Weights of a small transformer language model.
Size: width 224, MLP 576 SwiGLU, vocabulary 1024.
Architecture: RMSNorm before each block, no biases in attention or MLP, untied embeddings.
Training: a variant of Adam for these matrices, 115M tokens, 14087 steps.
Each number is 500 + 25 x the weight over its row's rms, rounded and kept within 0 to 999. Layers, rows and columns count from 0. Numbers have three digits each. The size before them is the row's rms in percent of the matrix's.

# gate: layer 2 MLP gate, 576x224, rms 0.0612, rows 20-38, columns 112-223
# up: layer 2 MLP up, 576x224, rms 0.0614, rows 20-38, columns 112-223
# down: layer 2 MLP down (transposed), 576x224, rms 0.0613, rows 20-37, columns 112-223
gate20 102:510539479490526500474505451486564525514497465489497525527500488476524472489511540522494554454486483477524494505504515503541512469539518498495488518487500483497511530496497498486514478488503500504519489495513491492521498451493536551523526553475515473482465494475507483533471505524481500522489536506474520478503494475477519527490517456490
up20 105:500521485508504480527499543468501504526487521485494484479452478577465500450456473492487458493522518487508511499521523503494519507485474467457505505499501560533475477480513487470503494494535497460532508519525467493494483543520559519485495560452541510502505484478473502513484520474492504498518467472454509483529505492500547516489527459501
down20 102:492554541500466529536503457512524525495504525487506502557533532522472472503506456502503485487528464470477507494509478471479553515501555466483521516467505513510502513508454481499517541543493494503435494518473495498517487516458507486550505535488511517481502500489497511495494485469508487543532518513524479508511456529536491472510494459482
gate21 095:496530480432515496508489491531533517546487503498531530473484491541507486508484468497524522453487505557483454487518490469527474513510484480518474476478533495498487492576486511485492508463530529483487518525485517458476488509495559527468506479473496518491488526486499461523451502529544562471521490473517493508499510490516544467484513474519
up21 095:452506540466532464466482492490492496473466501505477531517556475483493493552483535486493501522455483461512522444468537461465521477477515522479475502521536508504525516507463477522488495481476537541504513511484510492473501478526470496487485488516479543559511486505503497530509491484483437509457512503490511501505510477445489507489501516554
down21 094:461532556518505522511502549537482526533500470499527530489487489490505475502477530469486500546467483489497546478498459497489538495464493530503480516556515518506442493500494516536486462457493516499523503553515518478481495513539510528581474492498456478495524487508474551547489468489474478486484472489497472484505512535533490488502544500508
gate22 099:507511530494515477503503511457529494508513469501493501506515437441435532509494500470501509511494487463478502469493476504502523482448531494486499503488474507544514470482511490535519531494501541490501534501503500501527526511499480451455436476524496510516516452487550499483514523469507468462510513492555507541486487492500471501454500509554
up22 105:513528500483525479497520492436490538502528470532500488499524504466489526511450497456510516485486485540550541471494493475473526492538494456532465480504476457490521492491506474496464494511543527539513479485489491469532538537490509547498449460512510459489502526465513519504492500493505499527502497472497503487533477472520495508522532482546
down22 102:503506533489521506524541508483464467501462479482476519487447507508495492493519495535497509490515488485482503513497488490519528485526465519467533489474526483537495452493516491481513503510509528514508521457512538506528525469496478473490507536515484473481460511495527395507511558497503524492553482526485484507544470557476533527471517494503
gate23 103:508512465495483493502481488495517488470488471470487456480485495488505446499482483498492487537535534476538500489471514537514459501483469542526473505464493541497458505513464497486529496467487496468498494504492479515466482469468481489488558489518531488496502515540499485469499513437516513484512480519509516489520483513509475483448525467510
up23 094:495514490492496548539475528490548544443504493479443494532488479503526446539457491484536462516494512530484505511501481466491539537530469508511520480487454526480501451494498473484510503448479513485488475462500537487468474504515475489469477449482503463503542486515476509512473509480497497540515481502520502502466458484485490510492520477519
down23 097:491538521475512475478490549481519512481511523502495525515487493550518512556527495497480489510466462492506505524480476471488489482512528533525514460542467498520500494537520492490505495529508509489527509484456496495488492503463503488502482486472488478470499504506554473504502489554468486493498507504469528545499505553480502480486520491525
gate24 105:473528505497536466472511467501492491516559479473517457513500539511505525492496531489484504517469505479508512475506507479505496504505521495456473463506498473514508494481505549477550478468510506520498527531528472504472482462511497541548536490518517508489434488446485489526478496501555498527493526490554514493525544529516490494516463448543
up24 103:501503452463498458521463489508455495505487493527489478515515504494500477533542523515556549476498536521542472475504567481500528480513492520456518490533498467518481502491477454515509503506509499539465457486480558462513503512504469529470497456563488537494506462490479501472478471499507511520481492473511510507502526516515499502478547525470
down24 101:471479462441469511506461508505465507500463506544507500555530558525514500498535547479521528514527544456513477487499490521495513519504484511547496500454518515490464500485462480523504495507522513522511492456512486500503486511538518479489494526518493472488520494522475528423494506503473493484506527495541487534503481500477487500511504542479
gate25 102:539489479481491494533509471522496496492518507480567453483510522528511516547504480466467481483502479491534464510447489517501500511475461458466501521522507502509516451490523497524505482487530535547504495493498481499478461482503527483534515545474512504501533473513504522508484514501484503496493486543464496483505496522477489496484525502492
up25 104:480466496498472497477525515498503514504473513499503525507513522493487510471528491489496531487479468538481546523508514478559522489498502497505542487518459525518457476478515474480488524475483496501465522455502489481541514515549496519428493486503505441509511493502549523462507483511520453507506476508522469500512491454491486539507544466521
down25 103:476520500503560488500517472492503480466479534501520511537490521497511469473450501490456537477563528467504504464504499483506484486523499503498482515507528481489531486508505501482499536526533533497482511487513462463462467477493505510511521461536487502494534491523520524483525519505503529479479483485465472501507506478520496490456434502495
gate26 103:507504514518480529491549475505497496491539527454518477525525473523475491512481503511469482425487496483463518521532499502506484502494502544487481547460550508461517473501535500458486486439499507459507485520480459508462459461511508477538517528471511485509499517501525460501478478485540501465526475468526542501493524478481522481492489451465
up26 101:510489519554497513475471521475517503485489475467468462516523504485487517512560489513485488485522471544457445476521556511506509500488488498492524508495500536489524484486522467548506507482474483533546499471488473500528513527498464480535516469474472491511486506520473493494476497484508543503482470490486533478522500459515513513488509455477
down26 103:519462481521540460480492485470512502467507559512496479476495489529466516505496478507504496493474511492460501525506496491552458477467457462475510550482481491497501490516542489513544510491476497471455494490510477492500509504516518486532478475476474521485493566521467480544528460548488504512448547526478505536498492434513473487489513528529
gate27 099:545479491528515520501479497482508501474487538533534528485538480464506523515490488522490514499494499505501435515491548472486489481481520452533475468505454550514488456502534488490577511506490551531535487511533512503510541495453494491494500464480540475484489511500513529479514546540477530510483520550504503484463486510520539485506455491481
up27 103:458517516489529571529533533514511522515482533507511524551473494490553532514494497478486501481489463506493514489481514455506503512498495461448531503517521466508509513509473478510526527526505490507514541474503450490532506539489491499549497480510464452463518467534462495494434481512506524502474530517471511498464503475473471509521452476515
down27 105:523538476511483505534524487515498524500495455480510541497461492528519543521488520490455461480502495486483490491500501496496478510504519460469494508529509490517519504476471489477494446547476469518476489466450496467504520491453518536526499513553489468487505497500498492484528457465529497512514503507522542508497502490493500531482505500465
gate28 095:516502532535499506463511476508517503530531495479500526446542494496454510452511547506478509451521515510496515469518577512460525495514539520528482463494454530460513488500505518520456515473467516522501516531512541492535521424444514532498500486505560491496500530515525507489495485474504530487513501475489539479516522501495505494491455481458
up28 101:507549519483482518539490508524505486504496479521523503501515494478489473518496482442555524485500473561507467499468480492514456476490462533537457460476515510540494482488497459561488481508510529527521510501553479469466509535501512493462497512519517523493510491549489534484481537495488485547473541496470517478492453531487513477495507540556
down28 099:521507478498466479512496484497498474490473499485488475511502520478505475515514516494538484482508477574533499494521472517536525508513509512452548479419520526533473445539504527548521500508496435542480546520493506475482502515469499531504490519543507497547427467460509496444496491510505486503507476485486503539450523479473469544487474473492
gate29 104:487520482466488502513493495489528489493470479512535512496515524535479468530490527514487494527530491445462504487526456486462491518531500495541485500475474496536465513468510479477476496500498487494512484459476484593507512483493456508555437547519530490480521482498508522499474452492497547539513517522480534526473509483505467522472530538489
up29 103:453533494473488491477485464547506495516536502486465506526554489506560485526534515537471493489486520492547540531505500527447530514485530504497476507495486498464502502470498520460498466495515462507526499485507485476482491447503485503494491508510481464498470527498487512526498482493487512472514523492510531536521516478468506452515535518528
down29 100:505510465501468507513490507522494548485494495523501476466502515490498533510503508500490506490519477537483502497550463519532496521492522495501473509528500522508448508491512493506487516519542471563513484515535523474476531475490558509521524477479509471511482546450505486521515525506507463472511504487476493524445535522492497457531484497459
gate30 100:504506519545513460489513470534484487459466569558488537536490466448515472513457477491524539488523509521549561507496512473458547457443530493497501458462532509477484484541511510487541489523487492498484473488491527512530458474488460502472527512554534499478502479518487460516536512488511471490513488524504532487486511498501505506515481498514
up30 102:516536439468494478560497475530449519501513472486477504498532486507514472544488517466508464533526541525472482480502470506482460538531478506503461488492565455440510479514448521479527447495485491490496538513510517501515491524489529500471465478494496463473488503516493496535535504522517502542507525509494506524482511510505485498495485529496
down30 102:488500473507484511534502495494510497493511487498515499471518548524495494505510448556522490479561471502521490535465491506493512494510476505506526502497488527479522514508499462549480498502515501461435507471531471523487464481480477507479487505503484526474519466501489499520489512480518456495478437457491513530481506446503494499523494483522
gate31 097:541541532509487499489464488507504500516510521496497514483514529521516555553477461536496540462487473485467480489522499511467503480533500489512525483457458488516492484496519527517545493483516509488470484489496511510494530444492508472514487500527559490464473520494525484425536537463500511474514487564520484510528512467527503473501564497494
up31 095:542521501495461528519500511503495518493503545494538559493456476513536488504504479490481515497500512496501502467501469524503476521449488519496509501495518550500478490498531478512530551502466523499531499450496512489550511515462487491487486497521480549544530464514484529492467492510477510517499481518456531511457539473466476527456457498517
down31 096:467523522549500505517479540483511487510510477502503515492460554519468479509486520484475493497491507509461531516545507465513552471469480524495509499498496448490478489485509513523489524443503537485480441525480503486495460488488456535502526483535547550484452481451478542494523496491473479535496491491485472493547499508521490481479480560491
gate32 099:464499444511496487482495478494484542505490468535483470443491496473545518519524540478492488470560489460478479477465477471509509533452519502506501532495526477506483512529488509544470458502520513514528464525551493502526496502468530461478501507500516565532497482501535483481476481492502520545472472452533492496495544503516502479459496497500
up32 104:501502495525485507500480477496504489565493463472509511486496499476534491450533518497519544525529463480517477488544460484484502487503537512511524558483480472523509487516481523494495519477522470461475519505515497484530515484465511501546514492498490467500466542498510486482496454487510498484501530465455476471502507536517464516540477493522
down32 101:516530508462535486490432495529515488454474549480541508486538512508506488465525493486521511488490459526515510470509480522480497475480512449483473458558507435504517454540514476499506516497482542527512517527462518455542468507480498480556482486512493472523547516468494509507493505539508470481464504541522499518509508462479481536460519492501
gate33 100:491516485456497479472486475564535499507506525499514482504539467529557457543517544524540500498525474488535510489524486491532483464474477492512521534483472542571444507475502515504476500464511484523486527484483486491516511480547486498475498488490503435506470496538542526515443467503503533506480509512514508496532480498493483486499471499507
up33 096:472484477506465503486537450491471472478489481513540521485484566466483504511480491522555543524466532534478504524515501476521509562512497521525524533482498444491494514533481513489511512477496539523476503475466499483509528500484545497533502545507478491505496486484523500532533480460493499511505502460517478512470519522483540509491503517509
down33 097:477471488489542489475492504525518441516485470494471517471463541444511501487532515470507494468525500502503524488480458512486525494528504547523510489459516501494496469540488486465475524469517495508474516504504539460495474492496496463496526525484477501522504502534529501482499522473540487483477478524451471522485496515463521554519531491530
gate34 105:488552477518530495497501496461465519498522488494508457511491497474533510459497515510485492507498454483480537478532544516484506499479448495490526492462479478521481469511535502469485497468514485497486518490452463485471516476512557521503495481460492490493466541481486530521513446493487464534487549491536501470498497551503517518482520504513
up34 101:503512510475501505535493485498497516493485525523480490526460497479483502485503499553515510470507516480448510473486468509464498513495490532497478508494506502494527501516559487518478525525518546509492496500464507528525524510462483482491503482472535528474460432489482467476496533524497531510482490478512468533514525532547487471521532514553
down34 101:502507512464500508519477489538512513497495529514476453488542495462463450514470494486505506491482447509521494485501474512519490480503496481526451492542512486472504504529540518514533496531508518470537514475491476474491482503494523513511525475507555538543475478495452508457476538469520481531531492551530547516472505555477516470521515476522
gate35 101:520503470489496517550509503459519479538471510481529483515529496460487487521508514524526509517476490466527518506477466506510483498467522477534497499463461465553532494513509501481524532494507537503505495506500542568530485478519531462513504460500487537492507496468509466506459471456485480509471514459494495503498505513521516487503476495492
up35 097:507487529536500514480480489487468486523531531504487507530521503522478517487500493525463470464473463456476478506447543484479479477466474516476480444492499525480502528549497533486519493466545500518561500474503500544517505530488527499513468488509523478477479502487521459517499514524457426514523481472535510513469514487492488504500489546518
down35 099:519514502505478481474524496488554504545485489476494462476473544509465484545494539494439484526490513509508555520495489543537508476479525501464458498491479492531498531501491541470513496528495458485488481538578501523499492479498520488469475530503472490475490488469485535500487460476494476499468497510509524510528510481503551498517474498492
gate36 091:514464501558519475496490491443531481504510460506505533521512496531506516530518519498488513542494496484512508506485541519488527441512456495500516496496481486496470492465473509503491505480499511463478515505466483484517486497552495482541532549522475504476496523515503507495442457487500500542490496465485495471498534474489530457494516492459
up36 097:472514493477484512521477519533467473503468530513534452482479516498541545483504515498523477525480541519544488445512475488549501501477488469477516467534539460539480537483503501482518472489515536496432514474469501474498497546473466518497478485497494481490508491465518572526454518514494546500443538498530529480507525488511510505493532505509
down36 100:468500487490522521519493500516480500475518498507520466507502527499518526493504462484496528529483513474511563462527483474458518511488549498512561522478496514462493502512499499487461494483481510479531495461480464496501540521478463538511499505534482438485437478515506513458540454511500526492457496527481491506544514553495515457501500519496
gate37 100:489574478500525532511501485546502511510490474476492471476478504497492474484522457530544505556504478477508492528433486489500524507474493490471497528503478485499488493526514499493479512540479483495508500515485496512500491486474496489470477535492509502484506558477462492508485501479509512518503470498519460471516513487534523478466517513503
up37 100:540492492488469482549501471508535468468488487539492483483526534511522515550461503479476489515490523461510489487520465501516490502522517544550488482486535445464518525511502511500519486471495522523464528499524463497475505459524483489492506458454482516534528511532499516540499478456490543543482493513505493468554496493515472512529481482504
down37 101:505459434494478497508513553472461481519508493497496500506548517491470489519505516524499474485511484546533512497489473517521468532511474486476523533506473497527506483533574493506496465435490508507519508487482452512501516540511529485483536496475502471473485507475453500513535473519525509541528533523485523515487504484520488483530496539499
gate38 101:517544517438517488519538468532501486509541490516506496525506507490489479508484499507497475511536515490478508509479473493527481471461482472515510514493495481473483498510501560506550446492527480498510527522546485502517500478486518499498498502498525504502468513501537483508494511508553547493506490555584516530475562463485524508500532509497
up38 098:441516500523498510462515491464520522532464491509503486440500498487525485498491458528510518488459515536494498506549556492429515460517494503505502476528466532521509497513490495525487537531496506534499500485507500488458513500478516526501438551485486467488495468522516475479482521506537511502481513513512458515531464501529478493516462523475